Each number is 128 + 32 x the weight over its row's rms, rounded and kept within 0 to 255. Layers, rows and columns count from 0. The size above them is the row's rms in percent of the matrix's.

# layer 2 MLP down (transposed), 768x96, rms 0.0703, rows 447-482, columns 0-95
size [145 106  93 152 102 117 103 134  45  31 105 103 101 107  95 104  94 119 122  53  35 102 113  68 101  43  96 105  32 122 111 114  94 126 102 106]
[[ 90 145 107  75 121 126 112 125 110 149 102 187  60 128 162 100 117 192 132 100 121 129 182  72  97 198 186 145 173 148 160 156 142  95 184  96  67 128 113 101 108  77 153  81 159 132  94 156 105 134 112  95 155 121  97 150 135 156 186  83 143 123 130 184 120 182  92 120 158  88 115 161 144 127 156 108 134 122  57 128 162 109 123 116 173 115  93 111 148 102 121 131 149 114 163  97]
 [ 89 165 132 133 172 120  93  93 100 100  96 100 137  97 149 139  91 169 135  87  99  97 107 118 159 155 137 164 149 111 166  99 128  62 125  94 120 163 128 113 114 120 115 101 168 113 163 139 145 156  97 199  85  54 148 124 169 127 149 116 151 161 155 134  79  45 109 135  78 115 151 115 150 141 108 150 103 133 236 111  96 111 142 108 155 120 153 165 175 138 113 185 143 143 189 130]
 [158  98  75  95 125  85 152  86  74  93 127 105 189 172 191 131 126 134 139  83  95 181  97 143 115  85 104 192 112  94 131 127 136 181  85 155 124 134 117 108 119 153 126 127 105 159  94 182 141  97 133 200 136 120 152  86 125 178 148 134 166 163 110 153 138 170 113 124 106 186  81  86 192  91 113  99  97 113 150 148  89 158  99 159 166 147 111  86 102  93 172 123 115 136 130 148]
 [113 109 128 168 173 103 118 128  92 114 163 191  90 144  94 155 116 118 138 149 144 120 131 164 134 141  85 131 153 171 105 124 120  88 114  81 111 140 169 101 111  94 174 110 184  77 185  86 164 101 120 187 123 152 159 114 130  77 109 149 106 129 167 147 140 134 155 183 113  69 168  54 146  71  82 139 132 139 113 179  83 127  94 158 122 128 147 113  83  81 120 136 178 139 163  60]
 [ 97  87  92 185 144  80 143 143 120  87 131 133 113 150 131 139 174  56 102 134 114 100  96 175 169 150  66 108  82 133 151 153 137  75 121 129 176 175 115 119 123  84 124  51 148 120 155 128 191 173 124  70 114  94 112 136 133 128 146 104  89 120 199  90 124 170 157 166  81 162 165 147 169 162 111 117 120 163 143 120 140 143 174  76 143 111 144 157 146 158 158  83  86 122 111 128]
 [158  97 103 142 134 111 119 111  94 169 139 132 195 144 161 125 136 129 119 118 120 162 122  99 174 148 133 209 150 109 172 140 119 124 106 129 141  97 128 171  88 177  62 139 122 103 173 117 127 135 129 123 115 163 110 166  57 209 156 128 101 111 173 105 124 175  71  72  70 181 100  96 151  53  64 139  88 111 145  83 152  99 116 155 139 108 124 126 115 150 126 169 134 129 166 140]
 [121 122  86 149  40 170 140 151 133  92 175 115  86 198 195 109 145 102 125 158  91 141 168 185 138 141 147 106 132 124 112 153 129 162 165 116 137 103 140 129 111 171 115 125 167 138 144 104 114 136 128 118 120 167 172 119 113 164  84 118 116 135 140  89 149 141   4  76  75  85 133 126 110 102 126 113 110 146 110 137  87 178  49 159 142 113 107 136 164  95 166 122 157 138 136 122]
 [131 145 150 122 157 173 162  85 192 122 101 155 189 144 127 174 181 146 132 139 156 113 121 140 121  96 105 171 138  80 163 147 131 123 141 133 144  60 127 112 144 150 100 107 161  33  96  84 138  95 110 140 142 127 148 122 116 134 113 205 101 156 108 132 107  67  97 131 128 160 160 135 111 107 125  91 126 170 102  34 130 180 130 129 100 113 151 169  77 120 128 102 115 116 180  64]
 [ 58 118 109 157 118  46 146 100 108 129 148 149 159 174  88 159 120 139 145 128 127 133 146  99 130  79 135 105 122 184 160 165 114  82 161 139 139 134 165 121 127  97 103  62 187 101  97 115 140  30 146 110  89 115 152 145 128  93 106 106 140 127 156 151 196 118 112 125 113 118 157 132 132 139  93 135 131  90 160 117 126 137 216  98 131 160 136  80  81 207 143 114  98 133  93 102]
 [153 206 167 142 102  75 147 168 113 109  85 142 177 124 127 141 170 119 103 181 104 102 180 196 101 124 119 108 134 159  84 147 157  41 151 112 104 134  90 146 122  86 135 108 116 141 115 130 106 129 145 148 162 153 132 117 161 181 135 104 123 124  98 164  94 127 162 158 149 132 135  99 163 136 109  64  58  80 180 123 187 133  98 136  65  89 108 142  92 105 146  87 101 135 122  94]
 [129 135 156  80 133  87 137  76 114 150 162 115 145 107 123  90 177 142 123 126 152  69 119 111  99 122 157 135 125 165 119 144 140 139  51  85 136 104  91 135 132 160 175 171 176  88 139  97 195 144 159 178  93 152  96 119  95 144  96  92 157  99 139 145 194 150 133 156 103 138 157 164 158 114 135 120 125  76 137  85 139 159 115 198 146 106  87 106  74 125 197 145  70  85 103  96]
 [ 99 124  90  76 152 165 128 125 186 108 155 107 126  94 133 129 122  80 149 150 145 200 130 130  75 183  38 116 141 110 119 100  98 142 153 146 124 111 108 134 159 167 146 120 159 146 109  53  64  95 106 162 150 156 136 151 106 133 110 159 106 171  87 105 179 154 120 139 171 113 142 135 140 120  68 107 140 100 144 163 151 196  64 116 187 130 122  92 108 127 162  92  92 152  93 148]
 [136  98 153 108 125  74 203 130 117 119 164 167 128 150 111  79  94 129 142 177 121  97 124 200 110 123 180 101 166 111 124 131 165 142 138 113  75 113  80 140 152 181  84 159 177 169 136 154 160 113 119 135 122 154 157 113 132 139 140 108 152 149 103  74 146 140 149 140 173 119 156  94 189  82  94 113 123 113 100  88  57 145  73 154 166 109  75 135 119 107 175  76 138  96 140  68]
 [139 155 112 123 152 127  80 173 170 130 128 120 118 135 130  95 142 121 103 135 142  73 130 107 131  79 232 136  78 144  97 170 161 147 127 122 166 149 106 122 145 180  96 136 101  85 169 140  96  87 131  30 149 116 152 115 123 106  99 135  53 129 145 100 180 139 105 172 150 120 100  87 133  92 151 192 152 121 130 100  83 138 166 118 133 154 139 136 159 179 168  75 170 143 163 115]
 [138  35 154 117 138 135  74 142 111  96 135 139 179 146 143 167 159 152 163 134 114 215 125 154 173 183 119 154 136 139 146 118 139  96 158 101  75  84 120  81  76 141 146 113 122  73  88 106 128 128 150 181 140 152  95 109 159  99 155 140  55 127 160 147  76 151 136  57 117 104 142 151 124 140 120 139  95 202  99 108 123 138 151 150 191 107 122 173 130  86 119  95 138 134 133 124]
 [126 150 156 132 122 120 113 124 152 143 151 153 163 172 174  90 118 155 120  88  89 179 163 106 137 110 136 123  87  49 103 123  92 167 124 134  58 126  82 106 133 174 112 197 142 161 115 131 128 126 101 133 126 135 131 156 139  99 205 137 151 125 125 102 143 117 169 178 119  98 160 122 149 127 127 131 134 143 155 117  67 150 125 110 157 105 119 168  45  72 218  72 155 113  80  87]
 [167 139 134 166 169 184  85  96 146 124 152 106 145 102 180 143 124 177 189 156 106  86  82 146 153 160 147 100  88  93 134 209 116 115  88 146 128 196  96 149  67 134  95 185  89  96 137 141 191 129 174 112 163 116 122 135 115  67 138  64 127 129 126 127 154 123 108 129 122 108 130 155 112 109 107 124 101 107 174 121 105  62 102 122 151  97 108 123 130  77 172  91  89 129 105  99]
 [121 122 190  94 127 121 186 117 131  83  93 112 197 163 113  94 142 108 187 102 122 122 107 119  65 170  66 151 170  87  62  97 182 151  97 187 148 162 151 121 132 162 142 115 139 140 157 149 142 147 100  95 121 135 132 130 199 116 183  93 158 156 155  83 167 150  72 127 140  76 141 152  71 143  80 160 154 145  79 104 139 136 123 131 119 155  99 128 128 110 140 113 143 125  75 116]
 [102 146 108 158 132 111 122  99 136 186 109 109 146  95  87 145 101 152 151 211  99 117 136  82 123  97  76 179 156 108 150 130  50 104  81 164 194 119 166 125 178 122 154 100 178 129 130 130 115 100 106 132 156 174 148  93 134  96  84 110 101 144 157  91 131 131 100 177  72  89 129 156 137 129 181 156 209 148 106 121  66 135  89 163 132 135 104 162 133 144 175 141 102 105 117 110]
 [ 83  26 125 153 140 135 115 133 136 188 119 114 177 115 140  75 122 145 183 137  76  84 152 124 139  98 107 122 131 202  52 132 124 120 144  74 154  97 108 136 154 169 129 156 124 122 125 164 151  89 103 137 137 171 131 117 141 113 147 108 100  97 232 146 134 166 114  93 130 108 139 202 114 159 106 166 141 118 125 122 116 121 112  91 115 111 135 141 103 161 100 204  95 131 105 105]
 [122 141 177  86  59 143 176  88 149 157 115 159 114  40  70 145 137 138 115 114 129 154 159 112 179 165  78 120 111 102  98 101 146  82 188 114 129 175 132 147  95 151 114 150  94 118 106 125  79 131 128 166 133 131 139 105 173 163 162 142 144 139 125  79 138 149 101 145 135 148  89 152 146 155 128 103 131  88 152 175  48 171 154  63 129 130 164  88  94 166 137  76 135 171 116 166]
 [132 112 175 104  67 156 182 108  89  63 160 128 122 115  93 101 138  92 144 120 148 177 109 144 162 131 158 167 132 157  91 198 155 105 154 127 100 186  91 187 157  78 112 149 111 115 128  98 143 152 173 150 118 115 108 113  77 121 178 115 108 117 106 104 131 183 159 129 123  92 101 114 110 172 149  90 135 125  94 127  54 148 144 152 125 129 115 131  86 123 225 125 120 155  61 143]
 [107 148 135 112 144 179 125 143 138 125  85 150  88 152 158 116 170 183 142 112  69 155 115 151 125 140 122  48 132 159  64 151 117 113 152 147  97 145 145 202  79 132  87 143 152 103 104 151  84 134  79 164 200  90 184 145  95 150 106 186 127 147 113  65 118 190  93 116 107 127 117 142 128  79 102 144  99 122 182  73 123 119 112 139 138 174 157 121  70 151 144 145 131 105 122 145]
 [153 105 124  90 115 128 168 177  92  55 145 137 161 119  69  94 123 198 155 125 154 143  98 138 110 107 170 115 224  98 131 149 102 121 127  90  72 122 138 142 187 147 143  84 123 187  68  97  83 144 137 160 168 146 144 121 137 146 125 183 118 108 145 106 159 115  93 114 161 133 109 111 204 158 172 117 107 150 106 121  80 165 119  58 173 119 128 118 126 140 114 108 121 142 112 163]
 [145 151 149 151 176 135 153 118  92 155 165 158 104 123 133 124  98  98 177  94 162 143 122 117  90 162 112 126  97 109 113  83  96 137  73 107 114 141  71 124 131 151 108 161 168 209 112 101  54 148 160 166 159 143 152 133 102 193  66 112 123 159 127  90 150 131 133 145 115 138 119 158 147  86 131 100 107  92  66 162  28 117  90  83 116  99 123 175 107 169 134 170 131 150 106 160]
 [145  76 167 120 120 109 130  97 159 149 172 189 117  84 105 155 133 143 150 161 127 125 125 137 164 183 104 108  98 123 123 137 139  29 141 145 150  81 153 135  93 112  70  80 118 146  92 180 130 117 118 120 154 112 119 146 101 157 143 164 112 131 125 100 207 152 153 153 128 170  98 136 146 155 149 194 109  76 136 125 103 184 200 154 143 106 123  47  92  91 116 154 130 173 114 144]
 [119 163 167 180 129  81 175 149  98 150 163 182 115 129 152  99 129 185 160 139  52 179 109 166  94 155 133 117 114 150 153 116 120 159  92 101 115 112 143 137 117  73 179 108 102  98 154 105 113 163 153 145 159 119 190 117 135 148 136  93 105  83 179 100 116 136  90 105 117 100  98 123 151  43 148 119 134 129 115 166 121  97  79 110  49  97 162 168 109 137 160 107 184 160 106  96]
 [151 112 155 105  99 116 161 103  85 178 161  99 129 144 150 114  84 109 118 102  86 123 116 123  80 125 110 209 144  65 119 124 193 109 188  96 155 149 164 104 120 148  97 117 102 187 138 188 175 116 169 138 101 135 104 112 140 123 144 125 109 135 107 148  84  80  90 112 145 169 104 114  91 128 151  88 147 187 151 135 182 158 172 109 137 116 110 136  79 148 221 134 115 124  86  87]
 [130 115 147 109 140  86 132 147  94 178 125 171 170  98 133 125 103  83 161 108  94 114 148 139 137 147 156 160 137 162 102 142 103 119 117 110 117 101  92  79 148  59  54  98  66  91  98 151 163  89 123 155  77 109 143 115 148 155 171 101 190 130 115 211 169  88 133 159 156 129 100 146 149 140 123 182 172 124 102 194 117 102 147 160 151 127 169 128 140  88 191 113 111 116 127  65]
 [103 138  85 114  93 178 138 127 165 153 213 128 124 126 172 148 161  93 104 109  96 144 131 179 107  65 150 116 121 164 157 124 140 110 107 138 161 120 107 183  84 129 135 155 121 130 117  87 119 153 102 141 128 129 126 128 130 101 182 195 128 150 134 139  75 121 125 144 157 181  78  55 116  87 157 129  78 133 180 133 100 140 202 103  67 153  93 154 121 187  80 126  92 153  98 161]
 [163  42 185 107 100 127 100 130 114 137 166 146 140 126 117  89 174  90 141 113 121  93 180  93  79 174 164 112 101  97 126  94 146 148 136 104 144 173 113 151 198  95  94 137 128 156 128 200 153  99 161 155 116 162  87  74 122 155 113 148 137 155 122 175 116 111 117 116 109  53 135  91 156 127 124 120 100 137 139 134 134  87 204 164 178 117 144 103  57 141 113 121  77 124 143 104]
 [105 123 188 133 129 132 133 120  95 128 145 139  90  99  92 154  98 139  82 140  92 137 148 142 114 126 132 125 180 116 155 163 150 134 110 138 140 153 118 123  98 193  89 128 136 110 113 171  34 152 147 104 100 106 113 153 127 186 115 186 114 106 150  65  92 109 148  92 121 145 113 150 168  63  87 167  98 112 115 193 185 145 163 100  94 146 169 121 157 113 128 159 155  70 178  50]
 [179 145 195 119 101 136 194 142 151 134 133 111 127 126 185 159 123 124 193 110 198 109 123 127  82  63  82 160  76 156 108 171 156 162 115 141 130 119 119 140  87  86 104  80 174 137 109  93 148  96 146 170 127 200  71 119 127 130 149 162 126  99 151 163 171 102 134 124 140  73 158 141 132 149 107 108  79 114 145  92  73 140 164 103 129 103  73 133 179 144 112 123 153 122 100 106]
 [183 128 109 120 144 124 121 190 197 109  84 120  99 149 163 122 141 147 154 161 132 144  80 143  51 129 140 143 119 138  74  83 111 106 111 121  98 134  76 134 110 170  95 108  80 134 198 103 187 145 171 162 199 133 148  96 147 151 112 129 153 142 144 116 114 119 134 111 118 117 155 110  60 105 131 127 126  96 188 198  98 128 157 135  82 117  74 102 197 120 105 137 132  88 135  92]
 [108 162  78 170 126  76 115  80 169  54 167 102 182 144 164 144 125  78  88 134 148 133 126 132 111 110  73  67 156 122  65 115 117 127 104 151 149 120 133 120 109  99  99 131 159 144 118  80 145  85 138 137 138 170 118 122  94 132 140 145 145 120 142  67 169 148  99 122 141 133 127 123 144 117 143 160 204 112  85 114  36 165 127 168 108 129 130 160 152 190 173 120 187 169 165 126]
 [143  84 145 157 144  94 108 131  97  66 165 211 144  98 183  99 163 173 107  91 116 102 134 193 123 129  87 142 142  59 160 106  98 162 133  94 120 136 112 147  59 139 151  81 104 144 187  88 123 102  79 137 133 134 136 163 123  81 161 149  56 171  69 129 144 119 128 137 139 134 155 138  90 130 100 102 119 147 153  73 177 146 164 130 157 135 136 116 185 106 123 130  95 161 112 153]]
# layer 2 MLP up, 768x96, rms 0.0864, rows 448-483, columns 0-95
size [109 104 130 103 112 111 130  61  65 108 104 102 109  93 109  97 109 120  73  56 111 115  80 107  66  95 103  58 109 114 112 102 118 100  92  94]
[[ 96 155 124 130 113 171 114 159 142 135  60  86 111 102 154  85 112 135  70 120 158 119 109 157 100  62 123  87 126 168 134  89 124 134 122 166 135 134 151 176 141 140  84  90  85 129 128 124  65 132 140 111 124 105 105 163 126 174 162 142 135 133 138 181  93 163  90 145 116 117 143 200 177 116 117  78  98 141  80 147 181 126 119 148  98 103 195  92 177 155  63  84  92  93 177 152]
 [ 89 105 165 108  94 116  45 134 117 138 118 157  94 136 116 133 113 120 152  65 136 145 140 126 128 152 192 128 161 132 152  41  96 106 170 104 149 174 133 171 163 146 145 134 125 126 148 121 153 151 143  98 153 100 161 217 140 148 107 167 194  97 113  62 104 113 123 179 113 118 133 155 124  91 140 147  72 121 138 100 121 102  93 102  72  86 173 139 144 122  52  90 103 139 122 113]
 [ 93 121 164  89 109 147 106 161 128 128  74 144 138 115 110  96 105 165  93 127 157 127 125 124 200  51 123  87 109 118 109  92  98 133  98  99 114 121 101 145 160 179 106 103 135 168  84 153  47 160 129  96 125 108 139 163 130 116 188 115 145 186 114 142 108 132  69 115  88 111 190 161 208 144 116 145 155 133 111 124 139 115 127 117 137 140 179 176 201 110 117 101  79 112 146 180]
 [159 177 144 208  72 135 132  91  84 150 133  76 138 113 135  76 137 127 146  79 139 148 156  78 148 111 112 108 135  88 132  77 122 117  92  87 174 173 122 157 147 151 128 167 151 131 165 159  78 149  95 121 103 112 182 145 145 148 127 100 143 101  81 159 164 121 141 123 212 106 167 136 120 112 194 138 189  91 150 141 119  67 112 105  91 112 147 145 116 109 133 154 134 102 162  56]
 [118 113  85  99 139 138 120 146 107 128  89 115 133 143 119 119 111 167 119  90  82 122 109 130  90 118 135 151 163 138 167 142 164 153 132 177 178  79 116 207 143  99 158 108  46 128 112 147  81 141  99 167 127 120 170 143 110 139  68 124 128 140 118 202  98  61  82 108 158 124 160  92 110 169 189 147 147  66 141 151 148  77 154  90 116 132 165 116 181 119 145 133 146 103  89  59]
 [ 89 189 167 111 106 162  99 124 153 131  68 119 128 137 180 145 115 132 110 123 143 142 118  80  97  90 131 114 142 163 126 146 116 100 198 104 142 114 164 141 101 123  86  70 136 114 153 138  56 146  97  68 144 118 164 129 103 130 188 118 106 144  78 192 119  37 156 166 150  93 173 125 115 163 140 167 132 121 104 171 137 158 169 128 136 113 167 189 141  91  89  82  89 125 103 131]
 [109 101 154 124 121 211 126 125 125 108  68  96 134 144 115 157 110  59 146 134  94 149 145  46 148  95 145 105 140 127 105 147 126 132 106 100 172  74 151 178 160 173 156 160 165 148 109 107  54  95 182 131 118 122 150 125 133 160 176 118 147 148 130 115 127  82 139  91 139 114 138 135 165 188 179 194 161 128  82 145 120 127 134  83  72 169 103  80  75 127  84 118 124 136 151 141]
 [118 143 105 101 120 177 159 133 115 137  95 198 133 110  99  95 108 109 114 127 131 181 103  98 117  84 129 106 190 112 204 136 116 156 174 162 108 163 147 112 107 135 100  66 154 181 117 117 140 127 121 150 104 123 145 106 155 164 202 154 130 143 107 148  82 120 149 145 104  99 108 164 154 172 142 165 139 100 150 223 141  61 112 114  91  99 162 149 129  70  96 136 129  75 187 115]
 [146 119 109 111 132 118  59 137 127 129 144  91  48 114 175 176  70  88  97  82 125 149 142 142 109  92 185 114 175 112 182 129 141  81 141 174 142 114 173 138 115 131  92 131 125 204 152 155 123 124 128 120 129  85 142 149 118 209 100 133 134 160 105 165 147 117 110 156 128  96 184  94 149 135 121 167 105  50 101 112 143  84 144  98 129 171  92 126 155  97 120 188  77 142 135 120]
 [145 159 111  93 139 143 124  55 115 116 131 142  87 102 158 122 143 136  71  98  97 143 150  49  91 116 119 104 125 146  89 125 141 157 102 139 170 201 190 174 109 133 121 113 109 142 217 143 150  79  96 140 108 107 128 175  80 176 160 112 184 129 125 169 176 103 172 150 118 107 132 135 161  99 161 128  92 102 160 154 126  77 143 143 118  98 142  65  61 135 139 157 136  97 119 128]
 [112 134 147 127 115 122  87 105 130 123 135 176  91  97 159 171 101 122 120 145 150  98 171  47 135 110 134  61 151 110 160 118 152 109 139 109 142 116 211 119 133 113 159 161 157 105 196 126 146 152 144 138  85 110 213 131 129 157  70 148 140 112 115 200  63  79 102 113 133 137 110  99 172 180 165 191 159 102 139 166 103 116 186 135 133 106 111 115 143 123  93  78 141 142 109 127]
 [ 74 171  72  97  89 136 117 142 120 115 110 164 114 110 121 143 122 147 129  87 125 158 102 119 151 121 126 130 145 134 194  55 133 139 145 157 161 162  70 216 122 163  90 201 125 157  93 159  78 164 110 162 108 116 127 102 115 173 119 120 177 141 155 124 125 149 150 172 134 131  90 137  97  82 169 179 125 117 111 145 124 151 123 116 121 143 147  73 158 138 118 132 114  78 232  93]
 [119  81 119 189 147 153  74 138 134 101 106 118  71 127 158 148 115 125 113  96 136 130 184 125 118 136 137 113 140  97 193 130 164 167 138 172 158 113 140 134 150 137 149 152 127 126 178  97 107  95  62 149 137 141 154 123  75  88 108 126 127 138  97 101 154 143  84 123 238 101 158 108  78 166 187 189 174  90 189 142  99 131 105 113 122 174 149 114  94 109 141 163 110  79  97 128]
 [191 115 105 143 115 147 122  96 125 132 157 139 140 146 153  78 117 131 147 132  32 149 160 102 179 127 145 132 135 140 167 114  88 111 166 144 106 153 140 175 192 146 158 114 142 171 130  97 170 138 139  98  94 110 173 147  70 147 130 109  83 103 151 186  95 148 107 140 144 118 167 143 147 164 108 110 109  94  97 111 142 127 116 139 145 121 200 114 138 121 108  37  25 118  98  87]
 [ 46  80 177 114  54 151  52 143 103 135 108 123  97  71 103 130 142 154 103  87 144 149  84 120 113 162 121 128 148 107 191 115  93 133 111 132 155 137 176  96 138 114 107  96  97 137 110 152 126  97 120 107 183 100 130 139 166 122 167 108 105 170 172 125  92 153 165 161 121 150 139  89 104 121 150 137  98 147 108 174 173 167 147  44 121 136 183 129 129 130 129  87  86 111 183 166]
 [ 92 145 148 148  80 121 133 136 125 107  97 136 161 116 106 101 122 190 129 113 189 140 117  99 148 157 104  81 165 124 148  60 113 147 163 126 149 152 178 138 158 124  69 120 145 174  98 144  79 143 127 118 155 113  92  95  79 197 142 121 189 149 143  32 158 137 125 144  89  88 148 175 194 101 147 128  98 139 103 118 109 146 110 103 115 111 154  65 149 145  81 101  83 111 165 163]
 [157 155 109 108 142 134  93 123 133 137 102  94 143 138 122 161  95 124 116 128 105 131 117 138  71  92 148 100 156 157 155 101  75 172 119 138 111 109  92 170 175 130  68  85 140 112 124 107 140  93 149 117 131 104 107 103  94 207 131 133 111 173 143 103  95 123 133 133 102 109 166 230 158 144 131 206  78  81 127 132 167 167 147 125  84 142 173 105 156 148 127  67 113  70 190  76]
 [ 98 108 109 181 137 117 139 121 121 103 145 138  76  93 177 141 126  68 131  48 129 116 150  83 135  80 131 114 136 193 153 122 137 156  98 186 126 123 173 112 108 141 133  95 121 134 132 122 201 154 141 115 150 116 165 109 105 196  90 158 137 170 160 147  94 115 165 146 106 169 150 138 161 140 144 245 153 116  80 141 124 124 159 127  62 120  89 149 101 126 146 115 139  74 157 109]
 [151 126 124  65  76 168 121 156 107 172 104 178 147 197 156  92  98  68 110 130 100 139 169  89 159 149 150  96 153 158 188 126  95 144 141 149 105 141 157 150 151 162 113 120 115 225 120  77 130 115  78 106 138 133 164 187 132 141 119 109 118 157 159 136  96 105 169 146 139 168 117 138 145 132 104 124 134  77 133 139 159 129 155  98  70  76 131 171 194 105 137  89  75 103 106 136]
 [131 114 133 138 110 207 128 118 111 131 100 141 107 138 213  97  75  74 146 101 142 129 140  84 165  91 147 109 155 164 140 103 165  72 174  89 199 145 186 148 110 125 114 163 113 185 164 129 121  98  81 125 171  93 136 177  56 139 112 134 129 166  85 137 124 161 121 107 124 102 147 127  85  98 136  95 143  71 105 163 129 130 129  93 116 134 156 166 146 140 100 127 106  95 173  62]
 [ 85 132 155 139  85 179 130  47 129 127 123 117  92 167 109 112 101 167 124 146 140 136 118  92  77 110 136 109 139 129 174  81 146 193 177 145 117 144 198 162 132  95 104  99 115 148 186 140 150 159  62 104 101 113 138 132 144 115 158 111 162 157 151 150 125 137 114 100 136  71 128 114 134 126 121 116 119 100  67 116 118 129 171 125 104 146 255 144 174 104  96 144 127 112 103 121]
 [131 163 138 107 132 135 123  97 106 174  96 171  62 173  89  91 133  62 105  68 153 161 102 171 116  74 156 104 162 107 160 118  67 153 103  86 145 141 170 147 160 127 128 147  89 109 169 151 137 140 129 181 145  98 151 107 113  94 207 138 152 137 153 130 184 124 107  64 122 105 126 151 157 166 132 136 102 114 133 160 125 164 163 118 192 129  98  71 118  70 126 172  91 118 152 112]
 [ 91 133 123 191 101 131 121 169 137 132  81 117  91 175 114 114 151  83 107  22 116 157 102 122 125 166 142 131 155 116 152 137  83  69 107 119 107 124 150 135 169 193 116 145 130 150 146  99 110  91 132  96 184  98 129 113 104 199 178 120 150 109 138 120 113 130 124 190 119  97  99 155 166 137 136 135  94 103 119 108 120 138  99  64 122  37 144 159 160  97 139  60 143 147 138  95]
 [ 77 105 157  83 139 130 120  92 126  99  81 166 142 162 107  53 133  80 134 127  92 183 121 132  95 131 197 161 148 161 138 162  91 129 132 152 129 130 184 127 164 117 142 108  64 151 151 112 140  98  85 166 160 118 111 174  64 150 192 134 141 126 150 118 181 112 128  69 146 138 176 138 182 153 131 158 132 145 126 118 136 112  99 150  77 128 174  56 100 104  71 121 145  89 110 132]
 [124 143 123 109 100  82 101 150  95 143 184 174  99 128 171 151 135 114 109 111 128 116 110  74 121 173 148  91 130 176 193 147 124 141 174 126 170 179 163 120 145 145 114 108 175 144 132 101 148 104 118 158 130  83 187 172  87 170 161  34  84 203 116 142 156 106 160 175 177 117 103 148 153 139 104 145 141 104 147 140 134 138 113 135 157 146 149 168 118 136  77 109  92  47 138 141]
 [121 142 113 144 127 155 121 168 143 104  80 118 130 165  95 139  86 135 157 105 214 168 141 127 127  64 119 151 128 128 173 133 106  95 105 188 137 135 179 180 143 157  49  95 103 175 122  96 133  90 139 150  99 108 146 157 115 148 114 128 127 157  73 107 167  60 119 141 197 124 123  93 129 193 125 136 120  86 164 144  90  71 147 151 156 154 155  69  93 144 102 127  86 114 103  94]
 [128 170  80 103 139 118  89  86 142 108  56 125 153 135 124 154 142 114  76  73  86 205 123 131 109  90 135 128 162 115 104 149 105 131 111 123 154  86  99 152 124 162 158 159 109 155 113 139 101  64 122 166 125 155 147 152  91 156 129 160 123 150  82 130 120 144 164 111 110 149 110 144 180 186 115 186 158  83  85 147 137  18 126 120 105 150 157 116 161 105 143 105 136 110 198 175]
 [104 152 102 152 140 164 104 158 108 142  84 173  84 145 144 114 135  91 109 104 151 163 124  99 184 125 117  88 213 137 185 164 112 125 182 133 144 161 173 124 134  82 146  75 155 161 132 120 120 115 114 115 100  17 127 128 124 164 119 140 180 161 143  73 105  65 175  97 163 114 169 120 132 160 173 128 169  91 108 123 135  77 131 119  94 105 152 141 180 103 144 141 155 125 136  91]
 [147 103 151  64  75 152 137 181 144 127 101  92 114 125  98 127 114 188  64 144 126 112 111  27 109 150 143 100 106 137 133 117 119 142 132 132 143 127 146 217 101 156  84 136 138 157 120 120  69 138  21  98 129 142 135 128 107 120 177 129 130 168 149  98 131 169 136 148 158 162 111 106 127 175 160 165 163  91 144 133 138 152 142 108 158 138 177  76  77 157 102 152 124  92 135 149]
 [ 76 132 114 170 156 158  83 187 103  89 140 238  85 114 118 159  99 169 150 118 177 121 142  79 159 106 170 118 122 145 150 158 106 159 106 127 140 150 186 147 160 112 119 151  98 133 115 141 112 102 126 126 133 129 159  91  58 191 118  50 131 170 181  74 110 129 156 169 117 141 177 152 126 132 138 145 114 118 159 148 129  97 112  48 111 113 101 142 117 133 131 133 174 128 118  99]
 [ 83 129 167 120 125 123 132 167 128 106  78 115 143 192 152  77  83 147 126  93 222 140  99 125 176  60 126 119 156 138 189 123 103 130 137 126 130 103  89 148 126  95 152  64 141 148 114 116 112 157 117 147 112 114 196 101 118 190 132 101 185 126 146 143 199 138 149 186 170  90 144  83  80 152 183 168 175 131 117 138 112 113 102 104 162 130  83  99 122 131 128  96 126 110 119 122]
 [142 148 103 166 118  93 114 148 113 219 105 102 138 111 124 124 102 112 107 137 144 104  84 100 157 148 153 103 159  85 171 109 103  73 149 169 142  64 120 102 163 204 149 120  86 139  68  59 123 117 144  96 172 110 145 123 123  98 107 125 141 138 144 112 130 167 127 157 154 135 154 118 189 142  84 101 159 113 147 167 159  88  97 158 125  68 126  83 145 149 118  69 122 123 113  37]
 [149 144  75 114 120 158  47 171 122 128  95 167  95  98 144 133  83 169 135 157 155 159  71 109 101 112 129 123 148  50 175 155  81 111 185 195 141 109  92 157 110 170 183 161 128 116 164 136  75 152 134 140 120  95 151 103 159 164 129  90 144 111 137 125 111  95 153 107 138 149 167 122  61 167 123 178 101 110 138 160 142 129 145  46 159 130 108 130 115 120 143 155 168 115 129  78]
 [128 162  63 127 109 128  85 133 138 129 111  89 135 123 178  70 100 111  51 150 121 112 135 112 150 115 125  94 132 184 145 170 118 192 143 141 163 113 139 119 140 152 136 102 124 168 205 107 156  75 146  55 112 131  93 195 150 180 177  95 142 116 150 114 142 132 201 163 123  87 119 178 141 112 102 158 141 130 133 141 117 104 142 106  60 104 132  80  86 157  80 144 135 147  93 115]
 [105 145 147 113 111  95 136 125 142 113  79 105 118 167 143 157 108 142 116 135  72 155 119 139 106  71 159 124 159 164 209 156  84 106 134 197 192 114 174 144 143  96 154 187 105 151 164 110 130 149 155 136 166 107 116 207 173 129 138 147 187 161 130  94 145  93  77 120 106 163 124 106 110 177 169  94  76 147 198 113 119 123 152 117  95  85 168 127 113 100 127 110 101 101 163 160]
 [108 173  81 151 112 129 131 113 108 152 162 158 164 171 147  91 105 112 101  82 117 146 196 111 150 123 123  60 138 133 230  88 149 197 155 118  75 130 159 109 113 141 147 117 156 129 105 143 134 130  44 110 129  90 163  88 118 141 125 122 202  78 138 136 112 111 107 102 119 147 147 140 171 108 193 110 150 123 171 142  85  81 133 102 161 121 141 108 124 128 107 122  69  84 101  97]]